Weights of a small transformer language model: vocabulary 13763.
Each number is 128 + 24 x the weight over the matrix's rms, rounded and kept within 0 to 255. Layers, rows and columns count from 0. Numbers have three digits each.

# layer 3 attention key, 384x384, rms 0.0681, rows 248-256, columns 192-287
130115160145130092120143114130162156142103152086146148105102125103115111133086064118102135125131104093136118158116129162100123168160102131132125123127153118125168094116141109094141126166122121153140144141094169144104138155130104123108093140103141114118126108111160100127135134136131150089
153148133098163120115118135106157103161120110131139139147131155141160168133099123155099128113160122125109114142125112164161125139120109118092092117098098071155141143111134112113148130107123172124140152105128147178162147139163125134124162127092182118113108096140154155101153099113128108103
138107110129122116095139099137121131080134127098135128151139113136106147097103103159114143132114102152145133099161110159140124147082108171133171124156106138089099124110121106147109150143176128143110132150112125133181137141146137140120140152135132179142134113153114114139086127093126168118
148128146127148161168118150132130166105140124103096172095104154089130141127116051141128114145106110142130122131118110127114119102134131108149158159134119154123134066152125126102148147205173099098099120142095135135129091161144124115100095163168155147102123117166130099123152125122118129116
123134128120099086152113154116139086150129113133173138143092133154135103081118136098147139172156132068137133179122116155193172102138091118106117128177105108148155083135110136131088151128116132101111142109140142114114087148139069125160102119166126156128090161127171158172155090138159111107
090144135129147110118082167114125126125118125088128119108166153131165169137148115138132137169135145092115153097162111119134125134098110116117113100100178109103119108088152124134132143109136068110126148155145125147107123124094176145115140131087150136131124119177109100102089167171160074116
090124141097107151133153174160150138142170112154120155133116165122111133139107123140136119138105114163088107087127109114116113128079133097151091134089118140131094095156093137123135162159124138160136185151091126129129102145170085161123137138085152118136185105085076138137114108108151124127
145158136113123071116131108157137068116101118159171088162121120157162116115111160146128132135171131092157118111147108206132163133134116093112105153084100098120135179091185145112151095090078146141163134104130113147115107076122132145174136165147075128147136155115173133110141106098099173128
136141115166150131151116147130119121137117133130101143136115124117167080111138132144092116135151128120158108184123092098150105145136138127114130133149131149130121102108109147118092139150127136147110109092106093102119126160113113100128158121104142181115114138114122131118099136136180131131
# layer 3 attention query, 384x384, rms 0.0724, rows 249-256, columns 192-287
126148123122129134100163112119132137138160129086095116128124116129101117129108152098130080111145130134126116182133124159102121138157109133127144125146111148134173150136154149134111122118112065090161126138145142134059125123152107111123103124122122136095172102113156142173082122165084120144
170113138160158159137120141093118120160136122145139107101147165090095144114140143141157123124173120143117136088109140103148178112124152109126090104147123114201144114104099157159105132120131179174157175116133127123142128139149127101111113144131126093135073134125093147124157145135110103128
136126128151116106107106130121139144105140134143141085113168098089085077103152130145131132117105124137113156114157136118112111115122129102108124135157130124168109114097098123177145140142132157145125122097129101099118146094125150126159123149158134121070165108076070101120112140112113134138
126137155119188138084141156083119109119181130096108127157129145113110143129142126150128151116157122104175120146135152137095133118127105138147116130108130159163126137113121121098156071108157141117097119161107120142087075112140139110109161084129151125131140085118128144130107113081115119121
129171097124181096133142165147156107134153127165109097143195094151120133113142098086129118145145141122123160125132178131145107119118141114144172115140059122089078113103056152123147111165107138096100153082086118077081099171128114159119137139151101147150138139082108132146148147107113091150
110122144154140092116105132097139166135077140168134113138122151104118145104102177086092141109108125137161114157168118154137179122090123120139157127118182110091138132148120111114089114180114097153134110068103123115094152084123151108132099078121110073146127120120132130105091113140098147131
132079131129104135114105112118126149145142165120125126122134169132132115110172166117121128111094123150099108148137116104126114123120124110115147054141173113133191114114119102123124120134153099107191116116139144126118148107141116096105116130080120142153136150121120127146115126150150141129
127134138120132100123142097112150150135125155111139116126112128156113149143132069115147103132104149108148112111133134127142125147118152159110112112125136136103148166127163147158139090111110126155143140169118138125161139135142105121125157097092127086121090127139123132122098123133131146169
# layer 3 attention value, 384x384, rms 0.0475, rows 192-255, columns 192-287
144150133073140164145158184129177162102134112115151141107140160099118110126159144164124077121112134094140144120100162122078063123124118149140090166142154106128121142080163077103133147162159131144101138146096104139112144112138143109151059131152146126117135088142116141130151116093107099185
123092157130094170128138139167145135117162158128144094146093135102144126090066131097120101117097155115107125112119075178138136135092117114162088135145166125074138153149080085140171196141122087090132089110142168096164120111149132097129173091127141105111124123112134126073136104103149108063
168142166092145138105160134134132147121112123118146108119163121074122118121108156135092120157098134134145084147141120113130117123142104156073124098136115107171147112121128080165172154118116094127118160119070082131053144133146086133091094106102148121171123149173133160146126125126102105130
116128135147127139115128121118116144116084097130133160108140113111155157126145070119082172140135117141136102093122136107177138137157109080148121166152131127164122132127157084122109116122139132096150143151113141117165140152090133094128115075143099120134101140133191090156157143130123107119
121131129093198116138127115075116094087152140118130109119157164151137129125109131153135069178153194146111192115087130109175147116125144167103067097138127148114142170120176082113148144152129140111134054133120132091089111094136143156108170098126137156147152088110141093133132108098149154105
102102175138094117162095113139144122132142123098135160099163077172139129122127160142162123158094092149115108156144128118088165111146133102072147166126107126113152098148081169148120145127096113115087177171172147139142213187087129179098099147121095107159049134142139171137109140162127133132
135115112077096071128100140126142129067116096084107139091144123112104095113125124154143159110157099165079164135102106144112138126146105122133166113177077149081162113120187162084142155149110076079159111129123120156126185122144100136148105139130124096163159153160135148105135121111141115117
192152099148165141146102096130142121102079150156177144127103103165130049114156128108114108157136133101126118156090118115159111138118162095106130110112118131125135139060146102176151120145112112111159152114137081120123169156131108170139064136161146095128059110124129150142112146138143101151
157146176134126165112084097131130157085146140122106110150138094093116091161082131100120131124166143105133131129128136111108085119107113128173138110093150134129127139114149083126134069121108098161127128149151115129134155156140121167094093090121116168063103130112150129108124161118139120099
122122100156136153117123135132147130118137168169133117119128104149143117112094126091131126150144156117086130109115098137132128115055118118110104123149088158142127131142094111142179144109138151136114109153133179140067103114154174114100111091161124099130138136148138152122138132137158111169
140157115133137184139130163135138165151100119112161121133121159127137109175097130064129182143111116102136136096124102069098136133101099059155115185082177142088110083058134144142134117147127144070131143137146110151115141177137143143133109157132147160156105142143080142156169155100144115112
087160102121114102159158109191146076141140107158101074125191150166118135179121141147108126194145130124140165136147117104084146098113092117175133058093104133136144129150139105138182141112143111123117172108126079123094134157137128092111166117143135176160172140122083128140104110101114155094
095099144091121161137173117122100121136080174126085118117131101143085111124114141087151112102144119152113135132123146126132150162141135115152108169118151144167159144109140114112097130128115192144081113092138094118153152129123152133131114086172118169095128100151123137161152102087076122144
148128086130131158135101125154103125160123156116156121090154119128111078136139107145142186071123090151127112168124125168207133126131094096163132165106138143153141158106097094111128087113110102119091161108113123117083089176136172134088133124113120101090120095172153157161129126149106120083
116151155104095150117136161147140092116150056101141141149149165129128142127137107129155123165150072121096202099137090115101119124100142125125151107126144093087145130200160169075091130149106171175152072164154155143161080119139135121126126149093106136114095145112163110162088142133131084115
116146125215141077103102129161142124131130089139103127122174141101134143124154117122156149115110128115122091137181125137104104114088134135137132128143134139136117122140139186128101112118130043092120137112162135104087139111142164098160147093171134139143152193125155162124129111153184155140
113178180185149078143094177157135130082124135161122164124126129116150172119167141158084118136096140098158149108093133106126121140122143148090117186134154118149116185119077143124125112129148170166167097117118130131138098161148136120129129130087093132157142120134078149193100157075159134142
150159124112141143108146140110156122153109130115116141108097141182085146147099147129147150103123081118120137141119106159088149110139132145076091112153082105159145101152148108150091174158118071091115127138124156117105185112097112136166125170151099139186127153125100160133132130137161097142
108131167177148086117107150122124153119127155136119119067150103097132082125142128087140108115146055160121110138091143163095124099133149128102136147133079139148164133140148159047076161138158102128151148095113156127119151094147154092107160137104135106147118078123117152137142129155145115184
155100143116143153114126099130095134118126129121149115126125102127132137150130122132117186094121167144160133134142160166108096142149140124111173107128103124085141112108161182160089139172104115140086142158136121160117173121101119127140123136166096195152119130107157074112095137100130080157
169139101143109188115158073122108112121131139142109129084089146075116111113177142093134133135096158140126169175143108126104136168152091106127146132114118147163149117111139151135149138152113087085103042125087145105144173114134142163150145168116137133143204092171110180133151096158089154124
118124160122137124092114142093110153155144129099178149103090128072150123131076119114124132107168105122138163124130158145095149116132125060142094132129165109116131121163123105149144097158128132060141130106130090114124116125106065145122133108101115188152122079128138133105131127151104142118
128090106101093199136098083169164115141147145093128116117112110159147089124127115145153104159112099116119175135132128117128158103122124112156117216114114140078114109131138154092140110139101129154117175137138109085107197121151140121113126083187115119128111106166129097098128152181119109133
173150141062122137114163143115165102148142159156099122130136139114083119141112097120150141177132133173113143155104110156091120108163138107106110129111129119087113145204131105106110099160156120137144140147105113123086110120146120124115166149165149116078244160134145107134128151138154135140
123075148121149133106115159159193129193153114170179081116109126104132140125067100107162082149121114129109112133158132173097120146141111144100138155159105105102096131113096088152122139163095096115124178168119129120153116103122102087103144162169103097097111144138145077139087107127153092123
156123139141109148122119124171136149142126154125164154116115152070152188067083150102151132091149129140115118089154108077111105116140189155123120141179132134145162111129138056147161085125114094173156133065094156130071150166106154150113111122149130073038171107134137130092128137108123105175
090131137101127164104118144153124115118169130128152144092108149098137155105097160087163134067121127138145114077114136127109109111109135084189108094146172173091117116075146110148168117136120136110149077109158101155098144105114135099131143107113128162104149116126136200146135131055129122088
111119077152188151113111111156104157138136092113141134091077094128088204143094119099118117125135095112145155098144126137148116144115132154144113146150094124118100140192101131168153127096103198112140152160156142116144169131161127133161102104161120113132098147140104100135127101131131139113
143127124166181146099140133056144123126111116131124139102141093088126091140134094197136121103147157128135112146165134143167139146148124155144106137105040124115107104095112117111085148116129136096127136103151107114174165124103132146144154119153107097100142139129162113130139097172110135132
144133111116154121161146100124132145134071085089150099112127097144120131163134133118115060137118106108107119171137131108154125133099153131080090148145197131110150135126138054127112107169127112115158103097144128124127108162107149089157155127144106156167125156134081133135170123112168138148
127132121122127104115167122103142113111179085102110116143114148195066097128121147102091149086139142099176136122103141116138114147119140123123139161103136128083150141122129117139122135140115083107095134163098146124116120139119153138127095127107074152144125130071155127063113135162162099107
126135167117161106143138070121098140153154124108115165120162111119149172129118155184138125075132137108108116099149110104075118131148147140142129083114125138134138125142131154108155111172156110168145106112110125152132115157136082120102138131117130140125119104133155133147123147185109105131
115105058110126143134114161098097142092169143129113168160139139109147144152108129097124121092135134125127159145120133160158095156150110113077152148159140133117136150103121104140132130107177099122139171133142172117148128149119116131106084135155110097159129101157124131123122124109126137128
149110114157130121134140136073123113099137132109143141159149129153094126138140122123184090094158118171190141057111135176105153123120150107149151113136148093146149159132126113137097148142100147101147151109143116140117180122108099123145092129128148130145179107140102115132125137153114161097
100105112132101145149115099089115121146109086137100061115096094136106102163124119120149147099124181073149163140181145182145151140176122112132092105106124137109136128138101144121134168104122091143101118120101118148140146148113093150147130111159168137155152122132098097061138114159122167134
155122110119149153120119075133140133144137142159085130127135140125136159113143128144149152120130173155168126092187151134177124115110160114133157141130081128129138088130049163113174103135117154076148183161080159129093103128142134124100172134150138098110158122135111105142131126103097112143
117118166121113135147135099163101104118132126110118145098084138111162149132101138104124148128160108122086116096145103141141116106122117161059085142132097100133132156152157116156124103117157188170116139098148148127111123167155075055122119136111148119098105107162149152104151135163070130112
086108103159086090145115040151075124139123149122102120145113097146143114103133161115141119152096138117137147118100109149157127107125147179101165128158137127107146142104088143178135088105146080133100110074196142160111117128147129147114116145121103115104145152111102152109172138162131113118
163167110136146128130130186132133122137138182137136119112135099113099125126144107127123188097151146126106133083109152112145046116171117086138149110076101163120122131197094199118151171132154145144109165136160191139128141138144087111128104140109123123136132114125155088135139144143159166155
109124122139132107143147176181088124110131150111104106144144098184127100099139131101143160107126108124143135126078157116150131114113110125157164174105103118080154090056066115130135149120173084094132160119138160125104128150145133105153120149087106156097138107158127114161136141163151103091
129133096142129158116114155093132116156155082151133128109156121144111182112097126119169070148146141106147113150144138148094158143140133111152117158088128109142110121124139114108105099119148133163155095119154096153083129136141117110171109128143125105084137128111146118103118172069130109093
129132125162159132152123143110130136146089087131116134144123191071089108114145098107149096124157140126125106124163121130079133103125157140138136160188203129130129140098124127154082118123065110145116105128105103124101142111124140138143114102122117109143148132089073126127093123123134128140
063156138151153134132103212072123113177095100128133116168123128140139134166155104128140178192164097147099096100111104133158125152094141128118135107098113146114087119038115140119150161130132164165119135138075155123130172141171201092148143130103164132094084123127153078133131152091152069172
144149135112128159154165143118126188123132153088105122151184154100105140135148098150115194078102154173124141064146114109136120113162136133149128153184143165117135146155053101127156097113111127057148152148103179113165084122135140175145132146213157117171146155115105140081145139172158151118
109106091124135137123155145149086133134131132091134107168150119137104109166152124153137136079120071155119148078096116125122070108146150199143111129140052107138163114086111109129149127168155085140123139085143129167097119110144141145141105145164122157095117104151106124107132108177123109090
165157131157136092125163133104123118131183183091152127129092111151121097149157161141155129103154162127122102127113153143125106131147148146091164095151131100094155132096108114151122133153129167110073141141111137112114167104092133140104093094117119172168111079140075120147100136150086165145
099189146118140143132119188121112142160181114124109104107116095082112143133174150111138126101108164148093125167135148104101099103116141086093125190127133119147126144121141158156185126131128122101131070086115120078157129151120140074100128153137129134078150107171090169151150117133143117127
111123073154169112153121161146133121095117187121185121139174103154128102130152117071113142175082148163139124121155133117132124096139192167161154151140155095131146155151081079111106137137141110101139123144104075143114146124123138119127149144076140144141143119142177098135165109115112105066
121111121106108132112109128125112156125134116126113088166088114148127114132146086120151143172136166139160096161080122183176136142150151110141136109116134148119125116096102163089138159145090132118124105145071144124128150065122163145139139132150143097115107169097064101204198134152175143122
095092113088086125169123149157129143142124144124146132107137165119163153129126164155158097170170114149111080084123132102144127092200116119124126082142154112122129141140154143156114155141128087124166095124181112136099157137091097169113188139110100132120141112126110138097135110069102124125
127092095088135083120161051138145140117101088093113118101176152153145166155132160140146176101091163134157120125128114142093105119166120177123130093120105131151127087150147163164106136139171135106093171136164180119166116156132120096141129125125133122102136155134116115096166099112133164119
125120139105194149126141109120084104124155104111103171149090123118139087098127171139131117132153183137146147129131124140134108135078122198144118092155111090174157129048130131118163158165132153150140161179106139138131098107081104179104066096130163128186103106098137093130084105129088061170
133158127132139072116111128107144125153132099127104141163111099143121160127153144113113172120118157077150171114144155088146139093071133133111147192102090133064121099164064125129141102104082129094125166163149117148095150141134200108129082127085107119161106157106121047140142137129145127073
122119133095160124101146124108148164106164127154140110109095105115122076123141115136126105082078149131183104091151169121116115152189161130145072168126151157124102157096083136092147138105136114097136104163159100117097105079124129158116066144150096160093098124109115083119125111111134119138
169142139108142116133159117168138090164131083135103098103130148120109141100163102114107183132135103139095135138093152145116156137111097121099158119113125133085173126168121143115109157159119108077100121131099097135107140091192126086136089130124141157105074147144122124061146133135149123113
148138109130064176139102120080125118143087115119163107128139143148120104111124121113121132092109153117168155155163129125130122150146132071129126159087134124099154131161106079106130127106157152189123152159110113150114153146112107142146152140093108089095075114137123167125099154140104185084
205103152127170166110119086110059168154094095121138149123123129173133124166150131139107122142120135147148132163110179161071138138150083160142146155109080158202151163076122130118146117142112155103096084095181149142163127121149135106127154119132133146151141117129097126149130112154118131125
121098107142123082165155106107133117121137135098110100110105140150145108153114146105134112129103140123081131159125120118094065121174144089135136135183157145127105146148151120093112141125136060138131122160125171100141171107140124086120080135093157153095141143153135130149148134102136126132
154120121149142146120130104128092124148087154129153190107157132138134111100083151145126127114153111122114090103132127083151165128138151042101118123117122139197124167129143090106141092114119148139127149154159103124148177142126154097143115084074130160091123087122142100151189135124144148134
124192107121130127133192158160147135137090130128142169169148110084112123152122153081166116156080113125098150153092117113157103106093112134117088119101151112144134124059130073133177130095119124116129115109112163140128130101159148113124123093178140060158148115133144149107130117145146103097
095181122111146143150115087098094110102099166142122123117145116105129169125181107088134110127134131141121127060125119117102101135141109128110138103120125123180170112163148075146114097140151130140116076141085141103084133145141124088121163101119109144108180117159128128192132134059136158122
113092124145101133112158179088089117097174110125148173118063109105114149132119149109133093114138137133120150133124103110131115137108124162141135138086044135083094145070106100145108123108159115143114143157113161106127098155136129132113068162118109127125130123120125089138154138082108085158
115127112095104116132155089112127127100139151126112144165168099128162132130175115123101143134136139150156135116121121112136112100148146118113116105108096160081110132169104172146111132093128138119125156152116099106182138175112103167155101163123139136090088106086138124095143132150102131110
189182156149153111140140183074100164110153135149143142096125139134098148156197081128143143034148173118139099125077136112109136136151115134125127071133145130126143165172132119132165119099098092103125095101117128125118122119101093146151137119133097088132109135130123154148152110165139120095
# layer 3 attention output (transposed), 384x384, rms 0.0454, rows 192-255, columns 192-287
140170096151137145210143146159142125151140097129119141109114147101181058126160212096117151123106128147109142166138124117107077092142162154086130089090108099114141088128127110143106058152148177154137153180151155144155137144179140133133106120163154098169112167160169137104141125141121143153
094129171152075100135161078063117097184160183171155152128174144101203164108163103152184118139110132184162116071094158192102136098115132128123102152099081130167168129104161143140179129128075120112084117085050103152105152135148055092099120108135156117117124126119140115172173170135143122147
087112169166107131077162107130156117163126078092120144140102147141098115111102120105096108166136096128166095163116099127134141081121125132131151150132118103173149133157119127141163125126199122121129102148184155083129120166139126111126164153125096167144133185106106132107124119116118158094
154097139130142128169171168155077143122148081145169137132121097124143101099111137148157114119138130142131135075101092089108168149148077155107114092124074151077122171135168168137155144129109134160074154115132115114122157136136074091115152110091147075156127118130116161127080140117126175146
113122153160086113123165132124130159110108187146100105139135090162128096147128153096170201167066144120119101136169115144143155117072084167104099130157138159120120115126058112154127099159048140117140137149131124146095093149144114162160069163111152068131122166137101126136110159125096090145
167127081147183146106127098099128125114147089143142109204123178113066153132133087116078122144121104120138169143170116107120137140123131111105180104118164099116138106153136108154171138136103127144124135094108115165093111150119149115130177128105085094126193161147117156124114108108171150152
101142056138111126142104107130145097169156149062093069125082132190197169155136132120089130148174146101126192130112138159112106141116125121068120143124170103183144112154075111145160107118161126161164122127139134127137109128160141149142115111140090151086122131127101158137178139149161125086
147149128124113104166131161141118148116125116136129113195193132127071066112115138132185144136111117114087144146152171139095137131136141101094149169131138097173092084151143127128148087117114138101124123111171128131104096153142050102131133081146136118102135175081170111148137139148127158112
147157156111149151134066115084132097110120109127149125166154118114137126077146153145108181097132140147097127136107118123118121139130151132141123141131125143155108065127122137140164136132131176090104144166075162136103122103114109118157142114146129126138111121153136087092136121130126096124
138168148165179089130108111118141125078119089117124096127178156091122119152079150105172169119111118155129112073178138107081128078066103109142120123120092141097125149087059128114137102111105099131136135157093091126163163132173146103137133152160156163180044100184092135124164139142118142099
126146164120109138170079121127121124144171151171129094152155097109073127142164126102160146122194120154126056123111130120138107114097133168128140143117120150125120127101124130114142137119119125114153116116128078109105087080091105060116155123097096133140126167130155119105115121124114117118
128127151117108118115065154117171113184145139129131134114123116141161134102128154117141135122129161107125149089099100120142077114115147124159111145123144121153158106125075141109122140099129086111137133122129123157132112122129154126149064118116082139173098112101185156118160121115134109126
119107086063148109191191171139151108127135150101103096146144109132154149115103073087094115080134147073129132133174102140158129114116134120088145147117130134106135129086089135178145177173073111078108132143129134128143093125137148114199108095180171166075127150130124112087128125134113122117
130150168128138125136104118123133070129152137145122120090158141077093144112109109078110124087143135133181142094096104140131157120085123160132120156109136135133168149131090133163164110154111075140097132132101145109079104133148117141125143177135128157159084099161099178101171111095122151100
097111159166099153144109123080125074146153166199125098125118108137128166152134091138155089089173082131141147155158105150196122133185186157107184053095151144114150115133099090137159180107234120151093162090053140145099121120064122147123083137084196114119163176062160105151155085145174088172
138117142131167135075123111091135115131145078160115165156081124087122131162145149157106125149098115136137147121093152170119120114119106100178135132110146093171152083142131156106102135113166118118167133181108148118112147109120157185110126132170178102173088098128159135124125110148134130160
148126117138122100119115159098113168095130118145157156159125137112132085143161166093141132076094154157101149181111139137138123150133165173213088117157110131148097142146119105142118118072116143119117136107121124094117139132152130130132159148154191136139173145107181129105123132147150108116
129158067123140133076116155144142151118141097145121153140139095081159159094138144136056121146115092153107159091174118133185108139117106102145131127128134161126159133142110145098163095120112105109152127146160123123125145156106116110112101097132118131133094189142179085112203146150165066121
078156095127183135098150147186135140157124131123100127177136106098131083144109137136109150136147125143126153074125106136129091093127130099132136125121074189127122108194082154176096139091136101151132100125091151169135139100111142148105149131188132118122147104109123147135130136137141200132
151113176136143127082141122164110147129143137096156061138109160122183100084110129092087104097146118138120135075125097131172132114112112148160142159111210163106176124131136139144127104185133162103115135114134136119070125189091106137145139101106154137099116143157105142135131136110131126096
097104120129152110131163105156119092141131206138128107159159133123111124156112080074144120149099122074104144123162137144136146122110134126145120140148189146118169124168116126166130141130177136145127094146107114152102134186084138100079097137133128160139151154150130145146135137187102143094
069110104109102101112137127106119139169061134083148091141127090113150161147095097130151113168123136121109109178043116158091150125158179218106102108093143142168163159160112104096149126119103138140089111173113136134113193101100085089120148119116065124041190199104122114109158146118141129104
147140117151088085155165063155153125167118117139149123189128136142127137101146117078172123073168092141124129185168149139109135134171154120081153120120149106148121125166123145115148103152044196150149164122176115157186105127113133112129142142116084142071156101176088087148109130113115115176
131124166137104092164099087136111176120165089145119121133130107126125125148130114114130102152158112110102123119109103128126092115125125106169119089180168154155151102167103132116105114140085156161121124171094142117095137152157127114108102096125118075189110126192100114131093074120124093094
134096135158081148090074105100173133089120147146100171054110163062136124116139159119173105098123113163137152121094129122114155141153156110140118141115115126153154143136152137120082087142137117162133091095102106129090174114142137130046125118085124130136129164160104106103137142143121148105
175166101135181161208173087123124123095071087115109133107145174078141111140104170106141127091118105107155136149156124123125137105061146133119143154174123126104112108107239134085151149155136139144103135153129164154177114121162066139121116115168137100142111088145147107146086156147160142169
131112078130153128105087082160117095147104138108125156145153095110119126086126123139106126138165120136155112118124098127122087120120127128132139141139118116159088173176133100072135128155179116144097148132118129131121190130122087090120128137079077090175094163106126151172101065081151100168
165140131097088120113143113132086163113080134144143129155178128136142150128169097162120114111144142101120134105161108165133172155162156130114089111126128142125118181114149088069150141140115135164071139121154088148197129112120146184103158128144113135110094100155158074180095143132172081169
119141078102111161164087151130120087130141178135124134135128151141123107150113188118109154107066157125169133181061100109161170086096122159073125159132161137136167110108145137172090115114125134109146112124123088144075114144098117123165102096146125123166128168147123150119130163141111134145
116108107108105140068158142117111172134165150134104168135107095073129170085132136097117164155169101112167091152157117148109166117143117162125111131104117103125189144126167153145128116118111129156101126136088120118137087110153115113149133128106096112079113135117132075121125129141137097139
131176156085144155132120133088133128080164151096097157144132130112152161113148137109125145180125102152093162103124119147139164131113091109174164073128164125108144064106147181100143102178091092134166159147126114118069143121143126144152099123101129121128141108148168109135083088128151105127
103127134077167131103121152136085134136106123129107112126120225073160133104134133146118112107136077128119111125136089140141113136108148169168158117115135139101118116140118154126127126114127128111147151151154125133120105113140153090149109112147152126113123118132115119121119093110160101155
103158126136088145138113140133132118195090108138142057130195136138107147151139116127120113124128112094150145122100164153123124098133165129162139136095113153132133150072136114103138117119119142105127104147166144091118146141111149101180127121139112160084123160127146172121148194130146143143
115108119132101147123088142109136180136086137094152112165123086123158146107104143093128153168117105115166161153089120086139081089107164167093152109121130129131160114136144211122101179119182131139096102085162137139070129118073110098139119118117134165176148134134116108134129129160132112148
109124152109163114122076179164148140124128132112156122125093160167183219116124163172083093182110130123094132098091128112111126169138136142101077146107115140105165106153149119103121073151077118125173147125170140118143098098120114138133150127129099112070132118163111125129110132101110134166
200095167096118094174124097142096101097128155121143156094106138111113103107143141092169122086101145052110135108138149115132165082108137148128147128166138109177129158090185116119139150119196124141205090184125084155139085080109111130120124120167115135156119104146143159137105172135077134142
135135103142145114156171075080118070133131135122180137144096141083167111113136158145135078156128105082181147185051151133142120108163126082048137108153112130112128138106135136085112111126217122135142139137125128160170115137108109173110156090136094136145131110125095143174138084142174137096
137137138154096111147144082095156083152131102122149074089178105139100172129131122162138119184151143069108115115118172154127119079129131100153131132082149106141110129135125149091133156138095157109126126149135151104095120155176139139126157166088140140102111098108118149133140123143094128143
143138119122158052122164172163091134156175101127165129107125124126147090110103152125155106128116131174095147133150079083122095151130111100173126115087141118133125113123110090156138151109165128097150166136111135094105116129142162134120151093160143134137146100118148182189117107090123100153
164115155104165114132123113033129148152178094121142095142107112113101127101111171134144139161138144093128154138156082064093053105159117117168143132131122091097150170162124141125096103148095151111075154113153143149105119115166091100150170154109103152163117084144124140150124074120098077147
116119120152096090149039154111129185109085130127135164123175067109122161123137133066161090106198155097125098154140172138144150131160159158052106087163094102066150118117133146153100105124142122143097143138137157126102101068126109074148147105106111113115123117162120126090094124167142090138
155112108136156172135089170116110144119086132153114184121150078063084144151122110099120130097103137134140140124174085145118128140148165153133117127127093091126122141181113130098115128149100148128134117140156116080100160074113090182142104127175149095159065158100112075119101111167129120105
179103066130159128136116121139122150094159145109161160116133124119143096114152159191150110111143120133130099094112149069143138089140115106077114131112088134111092088093118137118135116095050152127153135134115139106110100082202181088145138127173123134092101105172158182116138163110152168154
171139102135114151135071123144113120122176099119164150083121100136126118113124155165094118139137167102112141117080088148102095181135084116129130191156120135163122108099173129153125091123120179151159133131129095103133158130143137133142129146197136163155167113132176118078064185136091139112
126170103083121145146152143181118168065119106122090134107160128096102121129149133097150145138109133095151161153144111110122115120138149156105148139151178110109147105127153162110094156178131145164114140120159159132094118148175138124146103109123186104090075148108147123110104150124143176110
099132126162138147065187135149171158132112093082091187139119113165119104121123144120090111140131120153152143116127146105125083098116152157141146117155127156140110142105083106125133107164078167076117138148123126140125155100104132164138145105126124097134185139141105154085097082085087144116
131113114148081097111141127171119152144130136136130123132143151038183106201107158122150148105137129147091139106109116129147131072120140130150124109146151128165118124133095106145127107116125152120134140171104094127120142154116143124138109103142170169169125167120189131131109140139118135123
121157147077094140149131108111171093147083136117116162132095112173113130108087101101135099107086131065103116155158174122133125088107130121154138140108129136150124131162146113108158145082150113118092138126108165195129148124122133139124158151180120149125110091173145114135089098128149118125
147095106146139138106181106114142119089172177136103114130135092133132145073127045147129185162096111127138129119124123159120130124125168064092137131120111118149137125116125139137155167100132139113126154092154103130102111144113083119085160127115108184110130096127132096151120148113170126163
123104119154152114133148130150091153125145143144126179087150145131066172083166105168106089121139147100151136104156161147081084116132119116141099162173163153121163116120123084107138132129093115101105107117111141140117135181167142153117188090082112103095133088046135145117143132095055073115
106116170098134105113096110146145081159136133203123109089090135120112150079153182140108084136102204152091137084106112146134121168149119085119139131123182109132134105157152208115108127156199117111136129116113120129171131171106128095148117120110161137138156168118113172134139127151101151118
131122168128160161134152090085113133128109157120150135130162135147163090143126095120113128145160151104149184113102158116118129095120100107082109116163129155111090154077163109088138129134143176122125150106174141106121131094142090191156106064147131166159146123140117161149083128102106115137
144148089116147113131114105171150138127164100119130141138079094106154090091132120102121110104155141122066154153126117116136162091138139141183146109101176067117131119127123106080170146121163127125109136176105140099158077094176083150138127151129148160103141102159172107100091153140170162122
149140078110103124083124090181094136113128141103073151118157122139126101136137110151125159112172139129148114117082098126124156194167123096143113095156132130112139185098140109163119145160079136102094102126155130145152143103124156130105153145134114088126110126115167111174108169082124154135
115109137079099148112077105107103176111185161081073109123094057115136169161136110132157122182187133139146110148105074134110106140133134153132169109105127109126112083145054135152097120139165120136206133161159173126095139165124122191148099107121071132091143145186110079123162114092145119116
149140184189125140160155129098113085140106129142184173179135115145110127143169115177117105148109114133135116112138196135150133099141114140121140088139077120130134123089162134157100136132097104118122080131144113153134174125091200088098113154089158116113124114095138128165139133136116118100
087140124097123129135170179163158190117072181119122061155139118120124109119118149099154162135118138112079163137125149157116134127139143101081103123131107152161143126164150163184100086064182172134129136125145122095109121150142129154185120134140131126142103143152148101119109124151146140141
147143110142118155070147095130127145198137157099082150138137109092121182130134098195099140100108101091143147117133162145093046087133075125152137095103147154120124108138131128145089134136112141154117150161088093124114157173124178139106106105144151091126080141109094099125089146111163141154
150111066142164126185176087100140105114152106170079095153128092098153072161125150127128160123108082103124064088093093175126127114131100110089163086100084140156125195120130077133146132076139108138100122153111163091132125084109116127149099099167135135108127159083120144148111107139151187110
084154056140147143142133143094143150147137078128187187067168105138125121109110122090174091153135127151156128145165140102123113140186176103107108139091128108141080130140079128097124123082122153134132165156094161090153202101182176091123106125138137166176144117124175108108164120157141149127
128112131123084094131125126156146145132142142158081117126135115148131082160111154130125126153158144168133109149200100104111161161107142176129124144159127158072111140167112142134134129102155151137124149176120142144127125161118146132105133169105196077132164107082176172116115087137127112101
163173135124144145157134150157113122137088151149137142093187161102144089134130138078146132137092097119103135133161162061101120132131100155117097086092147126120097180094167092112124105130066118131129139126131131158152183145185190082120141124100134097176161117168140134143148137100138177155
152146111111143153117093096154069100128169134113170141118126165117138175095147170106105092169087151141063170151111168087111118204141131106114150116122185100088133150126129118152108155120136143122100127103123138157171159123143153091112159109119101138118193115121156142152125124109095116110
053169080154108093072161134153163178132172110124093165125112168191145111092162124134156097180167154166177126113099084172162164144119132155158117144152176118167153174116080127134177119121209124109146094125123155107111103151083135110068102126099116152171151124122182136090138150131117084083